config = dict(
    n_layer=10,
    d_model=128,
    n_head=2,
    n_kv_head=2,
    head_dim=64,
    d_mlp=256,
    vocab_size=4096,
    activation='swiglu',
    norm='rmsnorm',
    norm_place='pre',
    norm_eps=1e-05,
    positions='rope',
    rope_base=7500.0,
    rope_fraction=1.0,
    qk_norm=False,
    attn_scale=0.125,
    bias='none',
    tie_embeddings=False,
    parallel_block=False,
    init='normal',
    init_std_qkv=0.0332,
    init_std_o=0.0,
    init_std_up=0.0332,
    init_std_down=0.0,
    optimizer='muon_variant',
    lr=0.00875,
    lr_mult_up=0.718,
    lr_head=0.0118,
    grad_clip=2.0,
    warmup_steps=200,
    schedule='wsd',
    decay_fraction=0.887,
    decay_shape='pow',
    final_lr_fraction=0.0,
    batch_tokens=16384,
    seq_len=1024,
    doc_mask=True,
    train_tokens=81930000,
    steps=5001,
    dataset='wikipedia_en',
)
Each number is 128 + 24 x the weight over its row's rms, rounded and kept within 0 to 255. Layers, rows and columns count from 0. The size above them is the row's rms in percent of the matrix's.

# layer 2 MLP down (transposed), 256x128, rms 0.0612, rows 243-255, columns 0-127
size [101 108  89  86  94 101  99 106  91 103 102 103  95]
[[ 80 103 106 109 124 109 136 125 141 165 147 112  99  94 113 109  85 163  99 105 118  86 140 109 111 123 130 125  87  87 139 148 148 137 161 123 101 118 155 151 101 153 106  62 184 115 111 141 143 149 127 121 137 156 139 149 143 151 147 164 132 133 189 147 138 142 116 105 139 133 118 115 130 105 134 135 152 169 136 102 150 140 129 132 114 119 111  61 118  94 116  92 132 163 145 162 155 148 147 167 163 150 128 107 142 158 137 153 129 162 145 160 117 156 120  98 140 122 124 130 146 163 116 118 133 159 105 106]
 [123 146 123 133 100 110 147 149 145 133 116  97 138 167  96 112 133 151 129 174 142 131  89 102 138 158 134 111 113 117 122 147 110 179  94 105 124  92 101 115 110 157 162 109 132 176 138 158 116 127 134 128 113 144 102 145 174 139 166 121 155 168  99 138  88 159 176 164  98 164 113 136 139 131 151 140 140 160 146 138 113 124 133 116 114 133 135  93 155  74 146  99  84 117 139 138 121 122 170  95 154 147 121 140 131  71 127 115 126 114 140 166 118 112 139 135 111 156 109 114  86 106 150 134 168 126  79 120]
 [ 97  72 118 137 128 144 169  79 141 140 110 127 152 115 159 131  86  85 143 137 168 100 118 151 138 140 131  82 134 138 207  83 107 155 138 105 124 118  94 152 153 154 127 159 103 154 150 107 160 113 149  99 143 116 117 119 126 134 132 103 116 177 153 132 120 127 125 116 127 128 117 123 147 136 111 138 163 125  86  96 118 123 105  93 134 125 101 149 146 158 135 124 118 121  68 155 142 150 124 115 151 137 110 150  88 130 122 132 124 126 135 122 127 110 107 137 143  70 110 135  81 140 131 145 109 165  87  93]
 [150 133 113 152  94  97  99 146 139 147  88 136 103 102 138 142 130 129 120 145 108 116 124 111 137 104  97 113  88 175 102 103 107 137 139 141 124 144  98 139  85 132 144 163 156 114 102 124 100 150 120 133  97 188 102  65 144 115 185 103 117 142 114 114 164 104 139 177  89 114 153 144 118 138 111 129 103 150 116 111 139 133 146 139 137 120 130 142 124 106 193 134 144 152 133 115 148 112 132 112  86 126 157 166 100 144 146 117 138 145 139 138 125 140 141 116  75 169 114 169 129 128 131 134 123 141 187  92]
 [ 80 114 127 158 123  90 152 142 123 145 126 121 110  84 130 155  90 113 167 158 156 136 108 127 116 129 128 135 148 142 122  89 134 144 101 104 104 117 147 120 124 145 134 116 182 113 112 126 134 115 102 127 126 115 164 162 118  95 184 117 117 143 141 174 147 105 138 107 111 159 139 132 130 143 102 143  78 129 101 142 119 118 122 101 109 121 164 112 120  95 175 112 144 124 119 117 130  96 147 168 107 184 128 123 139 158  61 112 109 143 167 111 128 128 125 147  85 140 113 102 146  78 115 101  93 152 106 165]
 [148 118  77 135 118 149 119  96 172 196 169 143 129  95 104 134 148 190 179 119 168 109 136 134 127 182  67 135 167 118 100 119 137 138 121 119 150 130 139 103 120 116 105 117  96 131 141 117 156 133 127  74 104 137 163 155 136 146 140 155 116 141 167 160 141 149 128 139 100 163 164 119 138 148 119 130  93 104 121 186 126  94  97 114 105 155 123  91 136 120 129 136 114 124 150 106 144 143 133 107 120 156 152 105 154 136 132 117 147 130 128 155 122 112  89 133 119 165  99 121 112 112 137 127 129 118 112 117]
 [165 149 126 133  79 155 136 102  94 138 113 117 136 153 135 127 122 134 141  96 117  86  79  75 119 134 163 117 159 138 117 121 163 118 100 138 153 157 141 143 152  93  98 130  98 129 128  95 129 138  99 123 129 111 130 164 170 123 105 160 145 125 137 147 162 167 155  94 147 126 126  84 168  99 130 161 104 149 120 118 102 158 151 135 160 138 117 150 114 134 102 163 140  97 129  92  89 113 140 101 162 137  73 120 146 158 147  86 169 142 119 114 111 112 133 167 150 153 126 138 152 127 138 134 103 164 147 107]
 [125 105 140 138 104 119 176 103 126 150 125 103  83  94 148 139 132 155 117 131 118 103 114 150 140  75 149 109 129 103 137  74 111 120 118 126 113  85  68 118 103 151 160 166 119 123  77 132 115 128 133 137 125 131 135 120 157 113 106 115 107 131 127 120 110  99 193 173 106 145 145 138 151 140 140 167 132  93 120  98 139 113  81 151 174 113 117 110 120 151 112 163 160 132 108 134 137 125 124 123 128 118 123 129  91 130 154 126 158 116 152 180 109 151  61 105 126 128 123 100 131 160 132 129 145 128  83 149]
 [106 162 182 109 163 136  87 101 128 100 129 147 115 142 131 144  84 119 108 102 122 136 119 177 166 155 132 144 123 143 128  84 137 111  80 110 176 140 149 143 134 100 107 140 126 106 134 100 165 122 144 148 105 132 133 119 148 127 137 158 163 120 147  99 131 113 115 107 146 116 156 102 154 115 156 122 143 149 120  88 156 134 137 130 124 120 138 153 146 141 130 174 138 126 166 149 151 104 113 177 106 141  88 128 144 147 139 100 100 111 122 135 105 156 144 167 173 164  79 126 129 138 172  92 138 131  80 162]
 [ 99 145 115 143  91 132 107 123 147 139 148 132  98 165 108 146 123 173 167 118 144 138  89 126 140  89 136 124 136 174 111 106 176 132 129 125 135 132 104 117 173 132  93 165 128  98  79 108 114 147 146 121 144 130 165 190 131 170 111 102 155 142 133  72 183 120 104 137 159 108 123 101 126  98 132  92 121 120 136 144 135 134 150 163  71 116 134 150 116 144 147 129 124 118 147 137 142  87 130  85 125 153 116 152 165 110 158 101 132 134 174 153 117 153 114 118  95 109 124 106 141 127 115 133  99 121 147 136]
 [125 137  79 138  93 127 150 139 112 136 128 136 158 155 164 136 157 104 110 149 121 130 147 152 150 123 127 137  93 151  91 106 111 135 174 131  87 126 124  96  85 141 166 163 142 158 105 201 120 143 151 167 111 143 146 141 106 147 133  89  87 137 156 132 141 126 164 101 122 148 123 113 142 135 131  89 133 152 115 133 105 100 125 130 134 152 133 146 109 103 132 142 120  95 144 115 105 119 160 137 137 147 109  78  92 103 143 142 160 182 169 120 144 115 108 124 124  83 127 151 135 162 107  90 132 128  94 174]
 [150 107 122 127 138 148 112 138 114 103 136 143 176 120 138  97 135 149 121 130  98 142 109 165 136 190 120 111 148 103 133 142 145  81 114 156 144  89 133 117  87 107 119 134 118 164 125 156 176 103 148 130 116 128 115 128 128 131 134  95 149  97  72 120 150 119 122 149 141 116 144  85 174 122 170  90 120 137 122 150  99  98 128 101 126 131 167 192 151 119 136 139 137 146 137 180 145 146 107 147 122 126 111 110 127  81 106 161 124 135 119 133  95 107 169 134 125 143 125 120 165 111  86  93 179 135 151 139]
 [116 170 101 122 110 124 109 130 150 141 148 176 119 160 141 114 162  70 134 118  99  87 144 158 129 110 146  90 118 128  89 119 164 134  83 150 117 122 131 134 145 165 120 114 113 105 136  88 158  97 166 138 137 150 142 141 105 123  87 115 109 137 132 114  96 124 119 139 147 121 109 136 133 108 128  99 156 134  88  91 148 107 115  90 140 158 173 164 130  86  98 155 115 117 163 138 108 129 108 132 129 146 136  69 113 112 132 170 115 128 143  90 118 147 119  92 160 124 134 102 121 111 137 185 139 129  96 165]]
# layer 2 MLP gate, 256x128, rms 0.0705, rows 244-255, columns 0-127
size [104  81  99  97 105 106 107  92 100 100  98  99]
[[122 115 131  94 160 132 140 142 138 162 162 129 124 138  99  96 121 112 101 128 128 158  95 127 125  98 139  97 126 114 146 145  64 129 114  99  76 133 121 145 139 126 113 109 107 150 126  90 123 104 124 144 104 121 135  88  93 107 159 123  68 109 124 174 100 101 138 135 129 151 119 149 129 136 118 129 136 172  91 160  82 137 101  83 153 134 109 115  98 147 110 123 126 110  80 150 111 140 138 128 158 118 127 159  72  86 164 167 103 130 122 108 126 102 132  99 151 141 172 142 116 140 136 108 101 137 133 177]
 [150 156  81 113 101 141  75 144 156 118 110 127 112 111 148 143 118 162 102 150  98 135 125 154 123 123 148 153 176 145 121 139 135  83 136 133 140 143  95 171 118 159 128 152 148 138 113 113 113 103 125 138 145 135 145 102 108 117 120 148 115 131 121 141 183 130 137 113 148 140 158 122  93 152 111  86 138 126 123 132 126 195 112 142 154 152 157  98 125 130 130 109 129 115 133 104 162 120 129 101 121 133 148 122  86 101 146 133 182  97 118  75 158 175 122 135 127 156 121  80 132 152 133 173 168 141 188 121]
 [142 106 129 127 111 135  93 121  74 139 134 106 125 112 180 110 132 101 104 155 105 162 123 114 116 143  93 131 134 142 171 123  95 114 159 124 140 158 154  62 130 129  99 149 133  65 127 112 136 104  96 153 123 124 127 112 148  95  87 125  77 144 132 141 125  98 154 127  77 137 118 123 139 135 127 192  94 117 111 166 105 151 109 124 131 142 124 126 128 109 141 127  93  88 120 136 164 150 150 106 163 166  96 117  96 106 137 105 148 121 141 166 120 137 106 159 109 153 127 145 140 170 116 116 106 115 118  98]
 [ 86 105 126 129  99  96 173 133 128 121 100  96 165 101 136 131 107 116 110 148 116 154 105 152  91 118 136 137 108 101 108 133 155 115 172 120 115 162 134 159 126 122  90 164 144 106 126 121 144 115 101  85 116 136 159 122 155 145 128 162 168  86 161  97 122 121 130 163 108 114 152 128 120 172 141 122 118 113 135 144 123 139 106 123  78  85 142 140 122 117  94 119  98 131 154 122  67 125 107 157  88 127 115 120 136 124 123 143 131  89 121 150 140 123  57 150  80 110 108 147 138 130 145 122 161 161 145  89]
 [130 116 145 108 118 145 104  92 143 173 163 134 151 115 109 174 137 185 188  90 147 123 133 142 154 145  90 129 162 130 127 115 148 128 117 121 109 142 145 104 156 127  93 156 126 152 122 135 126 129 122  84 116 145 174 139 129 124 122 146 148 111 156 185 156 114 120 138 133 130 170 120 122 115 125 128 102 105 120 118 163  97 114 114  86 156 137  99 103  73 155 145 142 129 160 118 180 120 137 119 118 126 129 127 143 141 113 128 117  98 133 159 112 153  61 138 122 172  75 131  96  92 105 119 120 147 119 129]
 [173 149 139  80 110 174 166 139 129 132 111 132 153 177 125 156 113 123 157 144 117 107  85 124 112 131 147 109 158 164 122 127 143  99  98 149 147 117 117 151 131 136 132 155 112 153  94 106 142 139 143 106 124 104 161 161 158 150 126 159 146 139 116 195 176 164 132 123 128 160 145  93 201  82 122 127 130 128  98  95 138 154 144 124 142 169 135  98 119 117 100 161 151 124 123 106 102 125 138 132 128 122 113 123 117 150 177  84 138 122 166 137 128 125 153 158 156 119 126 129 122 156 156 103 150 141 116 128]
 [121 122 123 154 152 121  88 145 113 117  81 162 157 139 147 143 109 120 102 119 111 128 110 159 121 158  97 163 132 139 134 198 133 119 124 117 119 163 173 141 158 113 122 129 113 118 133 152 156 153 139 134 133 129  92 119  91 107 178 109 126 136 187  99 120 143  98 128 137 124 142 167 124 137 143 145 125 115 151 153 130 170 122  84 115 143 115 149 184 166 117 140 135 107 132  90 120  74 167 132 112 137 128 118 135 189 113 107 128 137 152  76 146 120 160 121 117 133 161 157 100 116  91 110 143 147 147 134]
 [ 83 105 195 138 172 143  87 136 118 154 135 132 115 123 130 134 154 132 154 151 156 115 155 115 143 141 112 167 114 167 170 151 156 138  98  93  80  82 154 143 153 105  91 117 117 155 100 145 149 152 151 103  90 108 120 128 121 107 144 122 149 136 136 122  86 106 150 144  89 140 140 136  94  91 117 106  98 126 126 102 139 155 153 125 102 162 135 132 126 103  94 143 115 187 130 129 117  96 123 145 128 142 128 119 117 101 124 118  70 132 108 116 160 163 146 141 116 160  89 145 115 147 137 129 114 139 165 133]
 [130 120 152 152  96 133 148 110 125 138 120 112 143 138  81 152 141 123 122 128 169 139 184 123 131  97 167 119 186 138 127 107 120 142 132 140 180 154 150 136 123 133 117 155 122 155 132 100 158 126 105 104 127 153 155  98 139  87 132  96 110 128 147 150 119  93 178  93 132 131 137  95 144 115 118 132  81 171 100 127  93  75 125  84 152 146 143 112 121 137 121 101 129 120 120 147 114 147 125 158 109 162 151 187 126 136 176 107 165 111 127 104 127 177 104 169 139 108 136 127 166 129 123 104 153 117 126 116]
 [126 144 155 122 135 137 109 101 162 113 108 168 112 147 114 102 121 155 166 119 141 113 121 113 105 110 169 121 136 109 139 100 140 129 125  75  99 149  89 111 181 127 101 139  97 137 137 110  94  83  86 188  93 110 145 155 162  85 119  78 151 132 129 105 141 153 133 114 132 137 134  98 123 135 110 143 142 100 122 137 108 140 122 129 137 134 162 129  85 147 113 161  93  84 115 105 149 128 106 112 150 138 131 120  95 129  85 141 132 157 112  97 131 176 150 120 111 115 104 118 133 107 134  91  75 122 145  86]
 [ 99 153 128 148 109 140 121 107 116 155 157 138 103 116 168 108 136 133 108 163 156 172 110 115 142 133 155 148 127 109  92 198 141 145 141  74 115 167 134 102 130 115 173 148 152 147 126 111 109 119 158 154 132 104  96 139 137 128 112  98 126 103 132 139 116 147  92 112  80 106  95 109 139 148 121  95 150 134 110 144  79 167 117  87 122 141 132 117  80 130  74 124 119 110 127 136 148 111 128 147 108 148 112 110 145  90 158 128 160 177 137 103 119 112 184 121  93  98 110 116 115 124 147  98 133 128 135 141]
 [111 105 137 125  95 159 109 136 134 157 113 140 121 162 145 131 131 146 121 147 132 187 153 139 160 150 133  85 116 133 133  89 155 124 105 115 101 116 166 110 102 161 121  94 114  87 106 150 123  89 124 145  99 121 146 122 103 123 141 113 139 134 128 145 138 126 124 101 124  88 110 163 153 138  66 135 111 107 178 126 141 149 159  98 132 155 150 194 114 107  95 139 103 135 177 146 111 141 131 132 114 139 121 105 135 112 111 139 151 103 128 162  85 157  84 134 118 124  86  75 129  84 118 100 134 157 123 115]]
# layer 2 MLP up, 256x128, rms 0.0695, rows 244-255, columns 0-127
size [101  85  88  98  98 102 105  92 101  98 104  99]
[[117 112  98 124 139 120 156 114 140 123 144  89 122  86 145 117 147 136  95 104 109  98 137 120  89 110 111 174 107 134 114 102 146 126 176 131 129 149 148 140 125 110 135 163  99 133 125 148  96 124 115 126 157 134 145 156 146 153 116 121 132 140 147  90 161 152  84 116 121 118 152 122 153 140 153 137 148  83  95 138  84 105  86 116 120 179 144 145  98  99 162 161 154  75 148 135 115 137 103 110 108 133 141 104 150 133 102 120 196 171 159 115 131 137 112 108 179 133 103 110 145 151 106 174 124 109 115 103]
 [121 140 159 129 124 136 132 148 134 142 137 143 133 112 130 111 107 118 140 121 130 163  82  97 133 171 170 148 104 128  93 159 150 146 170 125 118 154 111 115 134 195 116 134 134  93 125  93 148 145  93 137 101  83 152 156 116 139 134 135 125 114 153 104 129 142 109 118 126  89 123 184 160  92 178 136 137 107 164 141 126  62 144 141  98 137 119 110 146 166 143 162 121 136 158  82 120 175 120 128 130 165 174 116 154 117 102 116 109 139 125 105  72 134  93 155 129 121 130 142 129 143 135 103 112 129 109 138]
 [116 160 132 101 134 105 122 148 127 141 147 132 143 131 150  96 143 124 180 153 124 120 123 134 150 117 130 104  94 118  97 119  93 124 170  99 134 166 139 102 113 135 102 164 149 110 124 151  89 122 162 152 136 171 129  67 182  92  89  84 120 156 167 124 112 110 149 140  87 106 106 133 119 121 103 148  86 114 133 156 137 169 140  99 175 105 134 144 133  89 131 135  99 115 127 109 176 127 153 111 139  90 110 124 121 161 114 102 131 139 120 118 137 133 147 114  94 134 129 115 134 176 163 158 139 162 151 109]
 [ 84 104  79 121 113 119 151 169  73 143 141  90 155 109  99 182 134 139 119 105 104 157 142 141 129 116 134 126 119 117 160 116 145 134 168 110 124 152 102 157 119 144 117 122 131 122  87  89 141 128 113 109 136 137 123 133 135 121 101 174 158  72 132 130 101 123 117 134 122 142 145 147 116 149 119 150 114 110 142 153  85 156 121 107 164 129 136 132 119 147 133 146 120 168 107 154 136  89  97 154 101 135 101 123 164  78 155 112 153 117 146 149 175  87  99 138 124 140 105  94 129 135 165 133 117 152 150  66]
 [108 150 146 113 113  83  92 137 117  78 125 131 105 137 155 130 100  65  96 117 131 169 109 154 110 117 126 128  93 138 159 135 129 106 127 110 116 127  97 161 105 147 135 137 129 132  92 127 105 116 138 155 175  87 102 118 161 137  96 133 103 140 128  77 110 117 141  91 158 161  84 127 150 116 147 153 134 125 142 147 129 120 109 170 143 115 116 130 133 147 123 137 152 121 116 148 160 160 120 128 120  97 142 136 153 143  70 155 135 127  82 104 130  99 181 115 136 113 166 118 129 141 112 160 127 107 192 102]
 [ 80 116 116 160 116 120 100 104 144 104 107 140 150 118  99 102 173 126  97 134 125 134 131 136 147 150 107 124 105 142 140 134 108 153 132 102 142 133 166 101 129 105 147  99 119 100 104 140 131 112  83 149 150 131  61  80 132 132 138 124 145  84 130  66  74 136 135 116  89 123 126 137  95 144 177 133 146  86 114 174 132 116 112 111 130  98 102 123 154 108 140  89  60 106 120 115 130 121 122 119 136 131 138 151 159 117  80 146 123  99 135 116 122 125 141 112 139 148 120 131 154 106  85 157 136 115 107  91]
 [134 133 139 177  79 100 184  84  96 128 133  94 123 103 144 144 138 150 139 135 111 116 170 142 136 136 149  91 123 119 137 116 134 159 147 133 127 124 156 137 114 111 115 119 111 130 129 108 132  98 133 153 151 137 123 124 165 131  86 126 130 172 124 183 111 161 124 132 103 107 113 128 163 174 156 146 144  81 122 125 146 128 141 130  36 142 123 168 125 146 142 113 110 119 144 118 103 122 146 145 132 124 100 113 108 141  98 103 160  91 161 159  98 167 121 120 133 113 128 113 168 181 126 111 102 123 118  99]
 [165 112 109  95 151 123 134 168 153 119 137 131 108 127 135 164 100 131 132 125 138  52 114 148 154 113 131 120 131 160 100  86 124 144 173 108 148 143 120 116 146 152 117  93 112 137 201 125 169 122 137 156 138 152 116 112 145 144 131 154 127 124 202 127 148 152 136 112 133 144 105 109 150 143 135 187 137 103 115 109 120 118  82 105 127 107 102 128 147 137 160 119  98 113 127 113 170 156 135 152 104 160 124 132 120 113 141  85 119 151 136 136 114 123 128 101 123 146  75 145 106 142 187 135 140 103 116 147]
 [162 171 107 151 108 129 138 135 150 125 106 133 109 109 143 133 126 161  88 162 119 128 153 129 156 184 158 151 113 114 114 176  98 151 103 105  97 133 131  89 105 181 115  96 146 162 150  99 111 129 146 149  93 145 127 117 129 132 153 115 119 101 134 104  97 140 135 158 149 137 115  98 170 127  88 145 157 151 132 115 147 127 141 142 141 146 120 123 144  86 161 134 146 150 133 114 127 117 168 151 125 134 143 119 135 132 117 119  93 175 139 134 113 148 175 106 158 105 107 167 135 134 173  71 124  93 177 152]
 [ 83 149 133 144  63 101  81 116 160 101  61 139 133 128 120 103 151 133 175 149 150 126 136 112  98  95 156 109 152 138 127  95 150 120 136 117  85 139 120 122 126 120 112  92  94 146 153  93  83 123 115 145 133 131 112 133 178 145 122 114 160 155 126 131 138 139 115 131 103  83 104  92 160 108 143 170 159 112 132 171 126 119 126 119 117 165 147 129 140 145 118 155  94  93 149 128 122 133 115 100 155 153  99 119 105 107  77 143 144 149 116 112 125 112 139 141 121 139 169  93 145 144 120 111  85 113 126 123]
 [131 127 147  80 151 135 140 105 182 141 138 153 131  86 118 162 112  66 136 134 116 130  88 158 139 115  78 142 114 118 172 124 118 115 116 144 134  91  94 152 173 108 124 128 108  76 154 118 140 121 110 135 163 108 168 110 113 123 148 157 144 175 107 175 143 144 145 127 117 112 120 112 120 143 133 135 146 144 148 104 117 190 135 130 187  89 116 110 119 109 146 141 120 127 133 149 137 110 139 127 170 130 117 124 125 172 130 114 140 131  57 108 124 111 135 147 139 132 125 168 109 116 121 144 121 158  98 108]
 [126 115 126 124 126 128 120 112 110 129 107 109 186 142 127 109  73 126 126 119 140 139  89  99 130 152 153 157 161 122 167 101 143 108 188 147 150 142 143 117 119 121  82 132 126 129 116  90 100 116  95 153 156 128  91 118 137 113 102 114 144 179 117 111 157  88 122 150 133 123 113 114  68 110 145 138  95 126 107 152 105 109  95 156 145 123 129  89 181 137 130  96 152 124  79 131 153 160 104 124 117 102 129 181 123 130 118 131  87 142 134 115 143 149 130 141 144 141 139 109 123 156 126  96  88 145  96  80]]